Part of a small language model's weights: 12 layers.
Each number is 500 + 50 x the weight over its row's rms, rounded and kept within 0 to 999. Layers, rows and columns count from 0. Numbers have three digits each. The size before them is the row's rms in percent of the matrix's.

# layer 3 MLP up, 896x224, rms 0.162, rows 217-279, columns 0-111
098:452371605460433466521578480488474529461568528427595510481467476590530431526498378422520540448380496415527490511592487477440466549516416510461512338562550423518537473461562420599514473514476495583561523461508501488494548533484490494527468459485502462480541379517543462447483545527525534576440491482439485459503561467565578562536517482446
102:453471502493464594455454450520477505482500510531465557483479559397453494561479472505611551580519568504504531579452509606559412553429567521444472497509510518540534493526549442530431445504442480451553559496475445463529458503482484548478502488436561577394458518475558499542519555491521597554488495480520460449512454525536638487430502546502
098:485488534516504460518513531442500424540509523482477456530547571459500485601482403505593485592504511458509557482564515543575512550534462530529480502509507514575470498407499478497439512412479589411511529483492515576496501408458491553461495579502524514471580482500542339565530472499509400491502542541477515495510427489469491484453537511441
102:489515463568459488525495487525529546438519495475520531642470532455522522426481461557514459479466430573497468561489549528562589522513532428419541561493536535602540471511554504577494540459519515520487569507438595435495463509471547470405527541429418477551528562494491424523526555446521487582461417503587574525399452539544496556423582474502
127:412531539513464556509494531483501476453524480427485461470427565451639528545428445443498592557464418500684497497413525475405575541469480471458499501430425544473457619502499406513529561561530439488509539487546472467480544501431519432536531505485537493595533579493417514587508542486575440460545481536499440552527449548484523452501453470475
096:481526515474578439526523558504495503513546529475539383509486486456562526503516509555447408392470460520469419531450495627448564589486482534509466370493483458417462488487430530422522470489530527447570570556521524558510371411534512463403513463581503553530510489490633548536525458412507434459637375517442540532494482467501568530448479576486
102:473437491495407483485497568546380480564499546485413443466411548453511465547552461543436522486460536419578492560468499601478503526529493556487538532510488415488530403501582420553469497625500519540523460574471542444572492536448499494492506460513491522480478466480503473385476493467466502421468493482546470555442465537462469650534476535522
095:456506520547486350435542465587471470468478467572572508524525610436532455452439489481477482552500471567380472444518447570506376522515497491514432495494550500476485579547463457548514533492389598491604450555588419469483520525474422551523447511532492450456544521560494386406512461507543440401485466511515418520567397483543470466474499500486
113:408584471570480407495433438438425497515439498401409577576510473559445483581524467507570460541553468514455436516430591590502582471453512501397425485559542493551491533551573397464450542497551564417457492546485492537489561470490579615510558544525485529489496485419550527484553534504473456510533504444610523559523440486478489526513513538455
105:522467620460435548452592485497532451536544506533574475550468541456630522530558530611515420625464499489591451455529509510527400489575614488495502603536535473504559418483514563629455511486514495432488475536446553498409504544491410460484491564476483488525526483482616470475526448419505478444500480555515528471565390474507523570494432460499
104:489518476561484526491553439460439486539535502562517594531462509498443516388433528455478561436498445453427515578445462524540541442497489463542476515396460495477605485556531566390569511473594407462508429549506484492459493548420576581407544585491477484535472470489513511517523595454532549503534525486509483442427542516511497476510472568514
100:523451559521507431542529481425510515510478520415490600436573493538378635558441410487480489539538513472458564527532497513423506415587558516543494573473602467518513453532579476483491556469475517517405457512552465531486536494545459471515488479505445512499595455576545412521447464505553461472481474440506485493558426473434580502552576517461
097:481484462442495460430422610532491405475465464605431498457500597419423501512518526512612449574550561481435500424418480464497462494497415608512552522530558586436550471456437471473526521527552544465538562453483553434483497473447437580522457523492444468427506528531525534489452467535541514522536504499445437474443519497464482575535504582583
098:419402453534485445500567454495547552420519586436468480481459502527538539465468400566531504573451444535549471506486439528505412531489459446509513530646531475521526486542587524551520428536407479559487598516477562502609509538470525569497554468494491436521516479542544416532495535518506442499519487577450453524538477518491533468525619451599
098:529457466520485451557547502537477493552564497590551392504466507511452494502436449486429494471453468593543405466614438509525481519497483494487542533484526545533508420424531523431586425512454490432510361523452536491516478499566526546442450477465484495523570409513495496475535598618527483504502543531483458474542528564442566525414471635567
100:448583553436415484519437563418555403521538598555604542525516500421520508506523410515479575480515471457486487557568438448410538614606530538536533473501433544530498498477566411511515485492380462557445546559566492572448508441507486518548470500434557492451468539563540489630525538548535453507528425479510451520557467578535580492438583477559
095:504521427544548510458379519518523456590499484515535509536462513517482484533431616472472538466550519475464591490545521518485416457456516455383472467505526475476500502495481476501519550560509432471589508536455515483460565517487539472523515451419571528507532585445544523413435581518489441546472494458476543454440525542479570423488534495461
110:482517523452477563509493519484429509496495592475463485566445602537544499477458517485516517524490499464468549434555492437492444530544526479400463451515444574546554523529473641539526516404498586567472525522372487520524441440486538488476582563483437439532496418463449437500478555432536465462462448480471426496447578587442423535598567530430
097:548486603601469524506489417539539490521551466518494510401560519503474517487513524497439493487452518557485589570479491493491455517471502515486497504491542516388608439495417455531368502466438395415523480468475550510561561560458569503591416423498514549547591666535429465519527495449522573511440419522463469459536456493540492413372523475488
098:472538463579577424580472480607469406494450453494455526517397470528446460556563484565513586568443486558572380448418432481452508512528588474453578476506573480459579433558560418488525505577513510509431523481373488577477420481477457476433478516416522552432476412619462464493526528534519402603516524489589484506526465524461475514623554439510
101:423506491474563507481496592464523552404439587521508467512527586484439556493540544607489615489510428464493572513579476465483471517456523391434449544506437577476509504464442507589473486488512553560561477481487461529497509483515428419413468442477421548501538439540495474424518481453480457488514536480418444486476580556455509550516496457556
105:520434447513521508505504487633412487516502486448513518443551539526639536548482494518561535430494497516619490522500546536542484518536561465517446422534501508499497517477433492528574494536478457485522483448550475532516451450568520530586496415486504533492442491462571522471537432511468462471507472432601500539483537464468514507415428440435
104:451502483477520488479562558493503571545613502565490441509448549491491447497554450489416448583517477608515605484491496628518498443534453539467512436480510487547503521533407408544420557508490407562428416535516550478479480482534549578447552458537507439390559513476496607501472510526535499431505387429558508520445422419519476496454542589495
122:472560471524409552554421545503484526500494499500398541511474610552529467547444541466586558521492433492483596420588515436457499469481518460544554490532514495606479548577495506505505580474532531500574512520537537459665518490537486461514500492465489410556509527452422508499473476495465458528526550481565466413561411444494551450457533487537
094:459575437449560554476529483502551440487563512566507556469476556417454543490550491551430525483492568480498514500544497552525400470522605478515377506487541481517490518493434541419518499513476518537553423519470427518540416566392400470557400614505499405514508484411512511492478428504569481379480488527491484592464517434427506505525516513502
104:573497542440415493506566417497471502516517563535440503513491493546460510503438496476473525514515497542489612549473492523513465516511479437561511551481602462536455465499504446410449571542463477390566459521590501541453417478480436410519470536440551524502403480511543451418435551493446612421508386473568379500509423486466459591524478456512
095:504514498463602371532586435560487437481552451544564468516526479592527472455432504413586615429562547401454533520516421535486521521397473476511499485426427522495477464502507526538511487498513521473387546447451542544377437489586619555476431508515498560538566564506516540585515502534523468474423541447487530586500461465490498563571610498494
100:522453419523533471518520458476503482534474537449355510452527444529559550433503451502520474534442543460524460532393460480495466495471507499573465533551458458496423524468477544431536497378509555523540557507510467462568527541549472487478462557534550506455427403511475552580464517502557448574485470469560543533493484545483376479441539545505
116:468527523497558509513417521466535446478512471434586532528475495497536527482559451491541545411496513532519550500525506582456546596534536459533615546495456504415493460440439519488545600427531550424438520455542482450467515419548451538490486525504457555529552567526485450443465489675508457544588457518550486574536415550577593520568561507497
095:491451440466523480448565548477443480568552492523453498501389481519444417487523552520458511555537514554423409436502475509522486518479568531553541508564515525533438505453508424543523487536563572520582501488481475471556475548590512502515433453490418595470533467533564521469478436489538536488601457477556451501431507467497403477471399399451
106:539504503467574495482575509539461519465554485531379562568454487447405455592493479657496455565515403459515496593549452502475499564513546520548494476536507443490571481519560455430443447581428540433561558530487430477505562481507399478582505584563534537546525467523598507469538475546473518502524452497386385447457481467472424486508500401476
099:535517484529449515500495443488574563560537486502512527460525427445461535554542437487473475531558528498533523388423518456499482474497410435609506501513496475528526530520495539474481471529544476500561466534482453560597488500579597509552507523626521619640429509518535522499481478531406446600539514427441484572472486462534474446526464449567
113:529484533548436435487522499491428517522569568426540539483481553604560490465477533526549549460537508438450546405494449466469506509476446437519548429536503455530631544519496456504446593463436457555480528502564551531431563479579546585528497452384580476469526489555472400403568508498531418453563506409523408607528475455391514549430522460473
101:530520441530449456564522550437528547534506404496613460538503520458541522427537526551513498466504488506443449572498446474362541382553460525447483443470447481519472496587586559479413529428463436500520559535463524568528433537549586492470478531400510471523432423522474422456514557419474435565423449538510463477598407526459576521454393498523
094:428524581433454472502440472484493465589512519490428478387464482513463475461527478511523495477465527431565502509446429585406523537503514608392484501596497450552533508527564534498525631552508455488431474428540476522459481547538465468463577579495485551475541554642549503551501414569545446496555558425545507570511544480468547480549414523582
097:373529526479492456506435547438419470460488512504412470459603508518514502563589444542493548486640414476450379568487478428479581508524536585422424497378443586508492600464492516513464475494513521409471533525523527465501534425498481457486584483529546411472429532539447483483476495482502420542518508502486496582595549506423499496484486481565
098:611471514535531488442496513502486523492514498576474527530495609466498450470544542474468529524513520501602416473548514517463441526472560548441557564511479536566512591661490532442446565462534515457587479541520508444535460548558480489469418479503484466390462424448528514460559507467473549493400510543448488518550526517545504508482416376553
095:558481488471506510502453555543643479544570468499543462484505482518491489441515536476565464506567508530577495473532449461494494484487565511469483538573531511439499452474457516544497474408517466564455521538419515537478564441461514619521559484526434431417447445419484472602525401438553345468537501519467545509525537560406409570596497518473
109:557529533541510546531505602611513426481503486455471618468504542565501481588507422563519543572483474526541426451445563503383554497522510519541500560523425551538551497496477484494529537525481477499456557436477565535520449515524519497439508470447507491495545536507478485447582515497458477515529524504530564529493477603449439472471507498603
109:538426533531496565548499493474421525508519322489471509534499516521530521513459467458525534500476476458504476635474502555548481428446484520506507480495454535488470448518540472600471558486525490455521570469564534448457458554442480597571532536513570451535464507515555562501425497558540529493582539507434398428477512544483562489389481636577
109:526456507608484468493654553550408454526462385452559543525476496431490554504447488444475589518472529480452481454464479545412541470500443425394414455568534564517426461581587482463558540551505488514480580467517570496487506440476512478429537584397538419510484525494565539477456499485454432571560506517462469497516459472489528543564478587507
102:480578527533494491516652492425500513495408558506487533472463544457496563537487455540467504452541526428521497494301574480479536502466472540569533432536532406515488481581507443526488458476588493524566490487387493490512551549571377534524504523506559454434588410501341450485471483461521552505571500568563460463456489433523529487482568384503
095:478503509529454567474493463409564500547485478471464527480374437594454503517479506532462486498473478591550523482558482478493546489456527498495548530479575439363536498489419469584522488520501564521571519497448558507537540533500456441433492535533440528589475513362466490589572571503503458542507585527487492466453471486471517450483453438452
095:530479489487518447487485522478440497439374425498507534493425466539439641485465534538564530476515443485466535555427414467473453546460564313442488459415386495526492446558523481566425474560441546414477550519494523514547470481609552605593518478500478500484547551499581517468551465469569483546593457522454478533465466408387560567609419490557
101:511452440534505506423484527552550597508486515484510528573533492509418590577454526419468444536577555448542460431559443513465495541441496557466490499459552473625580532467464470392558466542495500535540466433497572445420471435447629452457440388477454514604524564470503562511475515513536494522585495496483548504500441495452469517482504506445
104:500557528546510553467458596456496505580544503549415484544483541549498506500506508562450545484485430365509459399444543568558539455435568488517554472494546525543518431588543461396534467474597472476508513497480543574568574536424467524423459547520473450457582455450582540534517520442514426474483455542479552521576455462595606493583377512444
116:514482519492455439498436506512482441474475601543547466523520530532490415574542446460575461554552540527553406434600577454482509471541560546542548474429452504528581504501491483519508503493511623558440595474585549465517479478468572505436473426507471492570611492517560473481520571472498470488556425465436470577474524496454479499495441553470
104:509426422561480404581483429423497476429497501454450490439431491446463485488515492501593538525491425496439513495569504553419431507521578450460504371545605470448487523573522556517555563443504419573499483472481555473412411611453421561499609480520440440593560459443523525547506521529545546502469472466561482547558485496508585602377576506504
101:468473540474631588498413510508488474484490425466414459589505515508570498552533468458607465501653526423381417409482537517476406506551572475481479462399489458497494498627548518524477541502546455480454489509494458546559389452437424456513462540520535574511487449506506505515445420546471526529491516517614496580548452517437514425515470483510
097:468400391548450542497482466507520487521521474405565496503557506458488545476585536510540499464530542448533548446476473503468423426413449425360559503600471519420438544484515500438521451556559499478496543507501606408518580415510547434572451450568550457566561540472533531486418460497499481513427484520537426613513478549493656465484451477549
101:461415467421432469488595559459537485582456474518481515456512530512497472458511484487436530488432456529530500534445445466579603545410543501428501516575472438564393534577458498552493516511578472449520492498464526443579488523483573585493570427502618524386478570556499486408506465472444581452542476542591582534509455538517489552518508621459
092:500468504501501480508566496560485542584490436448497560575594517560410508466530544509449603492581471494515492493480542500441443478471502570530574439419504470538377470503505401649559428446510517509477607471414513491533585547462488457521513457463500611420544452489501434506555346517520519515524473562458500473499517600560483457459543462458
096:490467465594561514366528540480564508494501454528399545650405517496527483548505504468488427526598513551510486487511470476549449509442565485473477447531438508541546535468539570516557473501531521503567443514529443507431528419428484440437527530567442578415507487514466489544493412416522418459477470589456471552561531503565493516479498471510
096:495545455422492593616508507480482549546523468589372479501543507480499498473482568622498462471531536516454459522544442444579528495424502480535497512416412478432438561532473512556508522533499404612471502427491488511508587590531540437492519522524486437473593546534450525634407525465552520516410431558478561521477473510553438425423549452509
087:496526466459487482427554473435387456532526517486510450450572501409494597474464527494483506523531410517527496484519545597453518522456624512454460532389576389491520489553531541463517496532461539468562519471436539468472536384468505495559471590519445513480555500464500476532473511432635556559531504621494579574447446429445494491451430510495
105:488479512401512436522534471529537493478461580542491505458424497515570432526514430543443501482562481449561507516471478388559517486461459501542528471591422440467581508581520602472444471454466461501624524477456527450516465488468400438433513517465549408598481472467581459447483443530476552574520530509452529518551489478544461571523480492470
107:488568543459480431519541445483427555496510444479508522426460567554424520498568476531515570572514501581560601413495507565551475484457476560433540417482549546416406439497549424485522527603508499517447462533521541466432451542490488442358550479512565453540454592533486566511473555588466459471540499409449485475523404454531523603512608529574
102:537449481455565538500536503637506469542453495529528534474512505511571498509492489519515540470533573524362558486525451508440500489488418474469423549473454482603388514468500544502630490546496465522529455457431534489472499450470575559523479624548518475460580488490577583471548497550451540539422510553555501577448537383544477463553515499428
109:464527436562437416496545638478520446614505576515539556443529582524500482387562522455546502547515448465476506511501477473493529461469487568620384498452541548488509500567532467493503545436429473526508470463467573561510449513493530431438495512472532512537489462512432586569499519570491514559553537434500507530554614447523538371484504568519
104:479433512519478522398537488557470408479500535563456454530407519535514518536383525572453530443575478510571474497478476487608487489513505448541418456562495474543424418471445547481509612460442566505532455538510472516455575496610444480496471440427522436602513568528439462437501497436476502490579506562499476577547531480458476566475527531434
106:492547534487430490509487557448626466460525510476453447582500600541459498453484431475508500609543511479459471489467463592531457480540590475555405564463586613501575518495573439535525465355482502484452526484532499554534498513565476497463467515400594504487506416566522471526443453464543488662498399496475482522520450524503479470480440444476
103:432470516478482448583424467503481467516558448587517429557632482598521442574491388506467422518484494440477502514592511574532406550587430496585405447508560495525501559503481477622378578569503416508529488491559555472499514502519525551455525464577519576461437566573552474488451467563456497451460397446443504494499544475544523515467490583548
104:501516471479503521524466480426562513527483524532578488412494490603494464443433440481478517454383545493451506537491470404410519507512419594560479517561534516426541571446491543507487627492439572411486566473510479466297543375501548542445565500482502456506492564498395455529539421514528486478505477599490509350469525510532492533521576508492
# layer 3 MLP down (transposed), 896x224, rms 0.151, rows 217-278, columns 0-111
099:550523456547505549575505426528499509482525490508540483441526510546490464553516472552400524498496554586516473499392505512567535431603437493449507614488463526547468606520489510414499508459448478503504495488463481455526637529549524451496537445469493481476487508469620508568454571511513520534611543408442474469445498539482434523492532468413
102:524523568419424467533409481525484509467501422485505444558470412524483519521506546530512548536462571531437560483476539505542437504522523529399442469567447466610464577473519570452542417575419547502468452615512595585554445433521516539419549554495513403488492446520472562469523490519561406501446467529441536457533444520505549546420458431460
097:452516487433433542539542554446505463471519582499497535500510468533469423449512542627500460446458589488532537487418591480515432566518519470410551561509528484541496590453433564519555473556529517382587459507450532479541580576498479496449512552434492486467482396548539488401449470466515451492583568501476472456477418530436455492639476468468
095:508516526478605519561463464435572487538488507488394507478478447577424534524486458432467620600535541527560528560523528512550430428591413517474549479453520502498527501430526406433594570565450614530498527502472471543459464521603493551523540551556554549524447482511550589477523567532438533542424553506578503498562556483570501556479509562505
110:513616539443441588577465470556514513545463511491419479545475530364606508537482477486484498564446517515496476564467455480532499552511499464478490492430490474442436530552570389439537507536500504526564523452560488528462611496519510462529485530488535570566500584476500431659530586472398493523598506431488429459540479484488473385588446497546
092:523451621471480491556470404521497451511496531460530505566542380498534455469474640446426484547468492441504478495604462453383549567495426441551480441471483440441434455509503462526567439496526465489619536444507530503438535565427446551498393502505460526440474480540425462438511516562455538507526533558492403545491561473499515595483521509454
104:427419649510463476496588505497433515456492495464490554563488508430459422460459562389458547546432502534476493378513488513503500506420540574553453456438468446535532445450520610528546506417546493500532500551503513553648521379461571524451478428503560527566417437489497470525521538608545539573529486579496466517458551530548472405503531492545
098:531439579506561424463428513525511438576399503456515416510594569478534570549479475435589559546540494486424526513532500587451488432491472485422489596497547465477469535509577505434442544483486491457476396479469483477614550618505475430506468521569502460587586528513491486435567495531452461484504575520530447525488534468397505534452574488534
105:476534552473519504517533500571540536513478477430520553433492470487540529483493545520554555544566523499448541568455492655508543393495503549423586448523517547534565455518574583497522511437525345479534483516567474529506598491551481542492567392426402535508445462463494512482464611485505455480493491511430488444491470517591533494548478463522
101:543486552503464499431628492517466430526520521443548511546597490538412510452487459495458500448457425445453557532473507573420533532477589519450523425445502517556519514556545463554587532485448460526364517483438446496466478461485571535525555480391472551527407500525447612436563502516507440498508472433435515568507500449475460458436506476510
101:578456457586435552508539486451556576502523468500521499503548435521395417404455572514435399506498523503493480572517549550535456450522493506455459488416468451491522542535545440436448606524423463605555482544504504511511424536457503408459426590475501546519490499531523560525481458482445487545436553483475492508443579502527486516479500420534
102:503546475520521555523517596504385407462561520562477453593517496436500471531493547461500476441486473481492463422424503590499452490499478518387603504563476435475517378524398484550508502503495479393521504478455525510522500549512508503414557516495472510523455499541480517448487485568492473544384503470518567621456514509473421516466437500558
094:500571530477536585507531599548523598579447480473504486572496495570446484465464501553553499580492499497488444501475520462530554444520505514441454461522550457496561469503523559569587461457500567490436482461594428489434470541494654427381466372540521577480462427506583509469573488489590426493528454454472487476548540376482456605533521506514
097:453515498552530483543528458452532542434466526456520561483532520449500480430528477524554525496569505548551458493478416557464542535493531470628544573562427530552414521412431453494522599526500538532588454500427444516463451546409615469535524530457515563545473516421536575503474521413488461568490475442489416467433548535573534449488490481452
095:457558472454501480486453461443458424552474516586490522525591403527454622489505527525407496642451465415472518475444536553503447459523450473528453483440549462496412465517467420547451492462563506470474524524586517500461534615517496468588458466531470615407449523436450437553439499496475520488502524534501511492482564542511463513552529502525
098:634514364465461583479632469471579609467447549450480471496495527519501529479489462537563466444536535491513423571531587450536504534468479418552448511413567451546433426545550527440448560525567489449545475401559394383518469520428520468484511537491494543530508436454454486490553494505511465528462505619556500500429445484379429478512445522440
097:475589442497514469494528580412447461496527467516567475515541571544502483454517382502535446581452454417465519627512454492552506499526512525558535506483513451465410594450461445421468617649501541525416543516515528520504563508415520614505535520530487472532513447483535493457547481480445490473501473522468515543524644477436390448538437404556
103:547474505442458561457567566505495499420497429416423413503540355536444583473560608600491445487430428501387513548542457624488452432517483477497443425434509568501454469534538447568550418519510520421477531526497502548439470567463545444421489514523434481527491547491455456453459464443486500440476593483493535539496521453472386567461431476532
103:504422477588496504495469486496458524564493463504472520577445453483509491511546504538704529514573456532447517573591466565507473423550533469423527350533520546550540480460511587525509557530498498464553473534436426530507434546445401429494565473471465518498434535477506468526490548590457493499483416443577508483511502457499548492418509554552
098:457476554509574459535532464396444543431543482543495466446526487549596426476608569508572452437528520588584623594476472554559528495544507529440463494472458511536523446457516549458500479505516482485548443494557630446453477465511501520530483484537549420519496496391483537462437571341424496489534567465476577395533438537420461464517498529528
102:498607477431492511539499486439461448568498463379492439504481567468516461455594429456486560397458503535436564597488468538412609572527534440545499474527488554518513477442574500573535409519484438496440542458442468474511494474520483480484514487542515400459406555449411571561537530479508473487548416451516471494473490518508528534487410549478
103:574618540563412558491458493547506547513488509488467550460429567526572499508547546486425476530524446567487464475398516498535496415421519489557549426451433439588613515573520553585374518445460548500556507452567562450484466519502498497577486496443492498448522582449528545516508495562482504536383528476548522518475452472368511582471465468590
111:467452581478587464490558543558519582498517495429490529402429519435501483475456462521463492517482549528422572459382483495439496512433529471485525454546459551594480461536498470419507545569527497570357462461511490572431486426438508584497510545458460437493456568503526459549548482500465463516451481496626594465540479529447433460437498415552
101:462583494477510594438438444491548546534469542536503521456511465475569461627493487503537442461483391568502492516565463510462466440517523472527514419520544539488494546516540557458544542525435589526542536511538496448468427501575465495465486531480338511445388385467420526440547444493507480457474561481544505385517483518463506435476480485520
097:470444474653604493544561483500490568526517552537391536421536462497471537452486586517428470473564470522441457504499515511495486469420498518488511532397564415597501540418461544504485545478507476470429525570512524503497480542445515499547487388525472475472512480442548564454546478521532485445517425523429506517475581524506482440547397516513
097:510477451540580548565533534429474515577406457482621477575424486474457453529544495528609589503515508464520562492470491536493595463513424558502610465480501492482454494489490434416495534535503510512514500455461425554514549446413539523624519521522538417486386481515546434460474460431530485466431440508585573605524497538564540454449456509550
098:534417537529464534581517510473511425520540467483520505539589547555599522480562459503405504408481528480489506556518498421504453462513594470440461399515419546487575625480494387484451552469522481473590467553466602529491577435491488477406473524486415462469456494449475496434500461477537509482449492529474522553601433500575471501435523493616
102:500517528427516538519566504424528589485491552507506435445494499401525452517553564512619437548546466460557453477580462459525409435498573572469480550460443484441501450483523555470454531396498526511501490515413531557542375505504520584522432488459601517508431517535506485454486527483474472496464542478541383438508497432442473462461553498532
105:576520569451467535529560447525541506505539566439464442555509415354498445470492425453501491404525464531510491519509543497427530518655497474542531539448552491518448504417489500536518476471551428450439531406486422502454490544475568527528565491464485594429439496514538538488435545498541496493478482553513502450495545643637511538503492472501
096:452532531476570459538498450518594481481506493490474393487485487515450470526532526498398533496478485469497491521535513480462422613538492453541516469528457441513545509490454523487505488496492541544447478549524398547552426574383432522558536501560566481504451567433454454492364526451489563455488368493404477529540456540417574486480489453413
101:541520515517485491491552520502511610433496550536521403510502562455543524498485511538453548442439455502533549548461466475480473489482496560456416549498521463526572549529484419476495538461534546418472500413465514501454488500508510560628553488579534472555525521454486477456602515470538563632502464503507460563471567473575561513512521543449
105:484472374543497474407439433566573536557470513521495439453484606521609452473425405445555439514500430546488562455480441521492493471498606477485562386504508430510503514488482529491536487517450514385494451492541492518465479497580560508552443558465506479489476481513549422564483487473446553509474508559469515508466622542521599586463431515587
111:430509571385560553433519506507508508444491492431555539536515519472474409538496589520517478437500406525524477470546486488490480447477456471615502461481510540496548524422475558552480500491510389481569489486534513556466424521393499488477414477589549471342495461497499476498447501457599527502525483592422458473448493500518467484518484476539
103:501380476517563548448479524441532525554469486523503566408508544508546508588536434441540528474545552562502595440538490510467522451551488547459618506407546556476568417490488465387571459531470394475539477514453459536510463606539501500510508480588417454479447505531542479572525560420538522499484515468548493473552639387521518460473460525385
094:526534523536556452561597492556570458490611526469582454472472534514513511481508532505553518527531444520365531554490492556589542494494477469558487593502536523520604444550394487436522432550467507431521468526500503513542414503439577474471476426575510491565557433523572416462568452493530452559463545546591500488429524548591497494522509573403
093:490496490393507432493513474548520567427525467426522450519422548521454423459494537527525503576436397533469466516566534580491469464558592503581488487550471551421537563554556546471423473488494506507373430469509425529514465513425487439478521505425485477526383488480621502495576511504415502466507574450408488548483388581521584417526578489507
104:521548464567520535537418527627481500526526564546416472499540522469515471443498542471484541534434509483542495575573512526371621538530511447456499444520480505415545645558495547472575493463560424407521538391418465457544457573545419463499564520464470455472481514520566548485492466521496464554505478574474517527470476565535540410463547510447
099:483533456620553548603561481463520473510464559557411472576474497435489517431487560451425520555526540453502541501506433461552507441498488505593546548466388490487476485555452551449460607508537538473528464505452528493516454579553484489551453494397563512468502578496556434538455456478539477483447492466458485614475530553499554309450365489428
095:561542546584568585557485555583571537498441513507475506554472345550556474520510514488503462445471485504420526492518490529546587436531502432522530550428471578581448482460465488416464531551473487506557427518530569561470495587499413493543493458514447551469452452366456533406627552543442503600546526504528487469473490431468443519543548506458
099:467477508536549481499497398542522473509493460530619467451549373477505581516572519425409508437368543493482495591546550480466477489480451455480507454517454455474474515452469490492484523489462505570456466489562469488522418542651537446527517523455544369555466425574466534536548451343507571546515569477449520484585512548433515486575471586473
105:482466551490457490543557487584429568508420411493513425556466469436540458411571523478477570539502585525476576428528582482471563455520426452499469492476497568514524437552549580556506498517452497549517596513467493506517487451417495524483545405426506496436492464427544507482473518578625534539538521458536501401488519424533413436397454463514
108:430539534564551504535383434536520501457490600585573496547567439506447473566456471464502484517524445411469515482507496438513541420457474528443450475513594434495464520546472449499496489555471517571473547524587516361429552516589465482510476461576474489492640545532488568522550556412536619566444607440539512480495450443440537479537491502520
096:465544557461455503551514463487550414550548459402402518561541508542545417526515469389504497506583491490478516534527559504494477523455495418460466539500474572597530564516568470545379545597532456503544506473571444406525549537546551524518493522480575561576543550495513527509404520490511475385482445527536406564543493485472505531454484484409
101:488520562536548466481549592510528420471371450527521494502570448494482546525489386514529515437598528484498450507409580553472520467504471405598508596443422540510497493482479522524514431607493487472565503469408452514460522513407478490461510455392472625514484505536580582428442401499504578471545518492473507515483497506499493468526513499479
096:415464547442556492510454403497542410502500435549525586587393515492525450515589505448531541481509517529574522503536478556591490488497591512400552467606515540493516482409505455511499507475469510535454519489553492442392463492548436471440538476543532543488530446460525527467540525563484477424504506456509457503528454571341526461542533448568
107:560520420586530513455446524505530450472455481544597505570498531481519407456475469547527512481463376466472506463502493505435515530541554463568473486547556583493501472487495586465520459510459486536503572531475518445499399445534555513478506499513449464522520528479396594453452513511443586509424472387385396534532540464459485544464526523528
100:495487571521490544474504460599436458565509569528524425520544430465437562474519494520517438507576560580490482532532441429474436477530473490450509420438481443451515424492484436546454477545533524456397556512624460522430495548516464531496504480514403601552474527558537532518515576430474636512467591573523507349557519495464477548542549487371
109:411601465578436547446587539490562513448508399417494485456476467629474504540404533492446518480448540514494444507557543442492485399500449515566461473496441422509437549525418466561481503524455584634497455484554556445467432471459452549561438508455510528541527530538462483462509485447503469522549529524527524475411509606557535455541448428424
105:487526471512500434535552583536496555534468485469514447488447480582553540511480497510531417537446569578411427448538497451530492479474532519520536431544600534521623449485497547538543542472499530517478491516556494605475567473479456493563561461560405595447552459435567488432548423505505510446486471487514538517501432436357492518499494513500
101:520423467448591421482455535472475498592478455469524596533554469508534564518534471420512458434442622558505556479488586440622490540530466518517613587546507508441467481554462488465458442440487510479472416491529577510543518479501422426452497509431533560513497597538457487474558582556496509474490469551565552488440593554514532504465481485583
103:484468427593603464476510536553562589528397478457496476520438480451533462454426559476455473495377470527486561387492472434553604528457444493442617510486526425542384493484536532539557460449498473524517502407444509408575529519499501551579563546542513519388484494650479464444469505453428562522573583511586564489455549439431495504475543534374
103:373457494551469469504486561588425538484612484516391553569388484536494556467528553488474555404520433492379469490565492510532426489447461614496411515537495497534455480524491506480498510530432532459517591462488503441421506536534504452463495567472499475513491552517492542459491536474572457483428528427494512496411518487419499591558493496447
091:421539523683533618497486522525483499527454556447537485412487412473432447480566506432515517497550546513495508560473436503506511510527404549468536525550518535469517422497547497406542488395568496558580543496468450554436478558397494531470511417368523508544446488540449550408487482462432430490511521470478503432508502490435483462549465517449
100:496634435598445489472458522463552569547478564570485511519488463451486431479552446499478440427593528496531544464511493473455394518522521502479418479418547502442420509498414508524448502486481543463593424580497516521420551496567459505535482528449468563453571525489505533484540521458473497573473389466537424450475488505535521522435431514419
094:436515530514513414441445565490484545591480455504420532568526511591454534461486409574420540473466430518479513581524459447586513521449462464546373509596467483425487569416484497505533500536487519500530581460561449527494522464541434519495642495456547375563408543556523529532471451514430425513445462433461511507490551456530522523573416456505
102:429455501489450549455525476537474484505521417523479527448556447454482426494477564450481496515526469499531535417357537466521409539448546412519488624488443474508595542506501537506501476482531503503587557441548632501461522511562513547485441598484576529407466626520522634552483482611475540450460529403500408471518526490491465465471487424444
107:503423472570529547503491569447503546458478472521476459442485473479453467498481599450458409409524588508480495389526530505493435489533477577484511511503443570486609531491507588544476499541469422613525546480526484475488575543492479497471450623510495529507535565496449464538513553513509533515393445497505591472465441499489565516545498548453
098:451464508423487566599543465542518443512595534537404466543510443570450443518491421449526574431477542494546451516503558518502549475544541482485471450381514408552496566527479497539514427485531452424464500421462382534505460529531503436563465493566456546529414530580476522520506534581591552579494384522584505558468504554557479500507463459503
099:535574471488440466538491509434547517431475573492444408486524381437400543424534465520463451500562530478470500403455624542419509567563421532516461538401483495495502528542559590489508462541383498460545431468481542540535483519487454532446573553486498485460448422513383479458460506545444513466542646463507463481518601532521502487531515566424
099:571464455467495447568507441459573551469444456531583488508528489455515612433485586487503494557430442428509438528472495411522446470452537426430455486459517553468402598489491394524493447594544535517495594537570530433472475547455491508446522527531577495520414439499529471521543460481396511476460418556570491480524458590479505505544507471539
102:528494477504525544501425540489481570571549637527542427567524434477498512442561467475480572501497480400474464485530537455463506464410498466523569468471440571476484542454511553474485546550452544448446482433493435418430511465516474464493558484530494417450483588509591547460583482484527512491484573468456502493577505380457478481492543499443
100:535476462405516529582556543430489439564452518547554577467507390444501566540448529556558493562518466587521423513488497534578491415453492522502518422455513598476495585446578499485534558501413562443497527484512449444476523534534487432488572540492472507481531554488496478521519560560602392557529483409461460477521446461450447422434493495456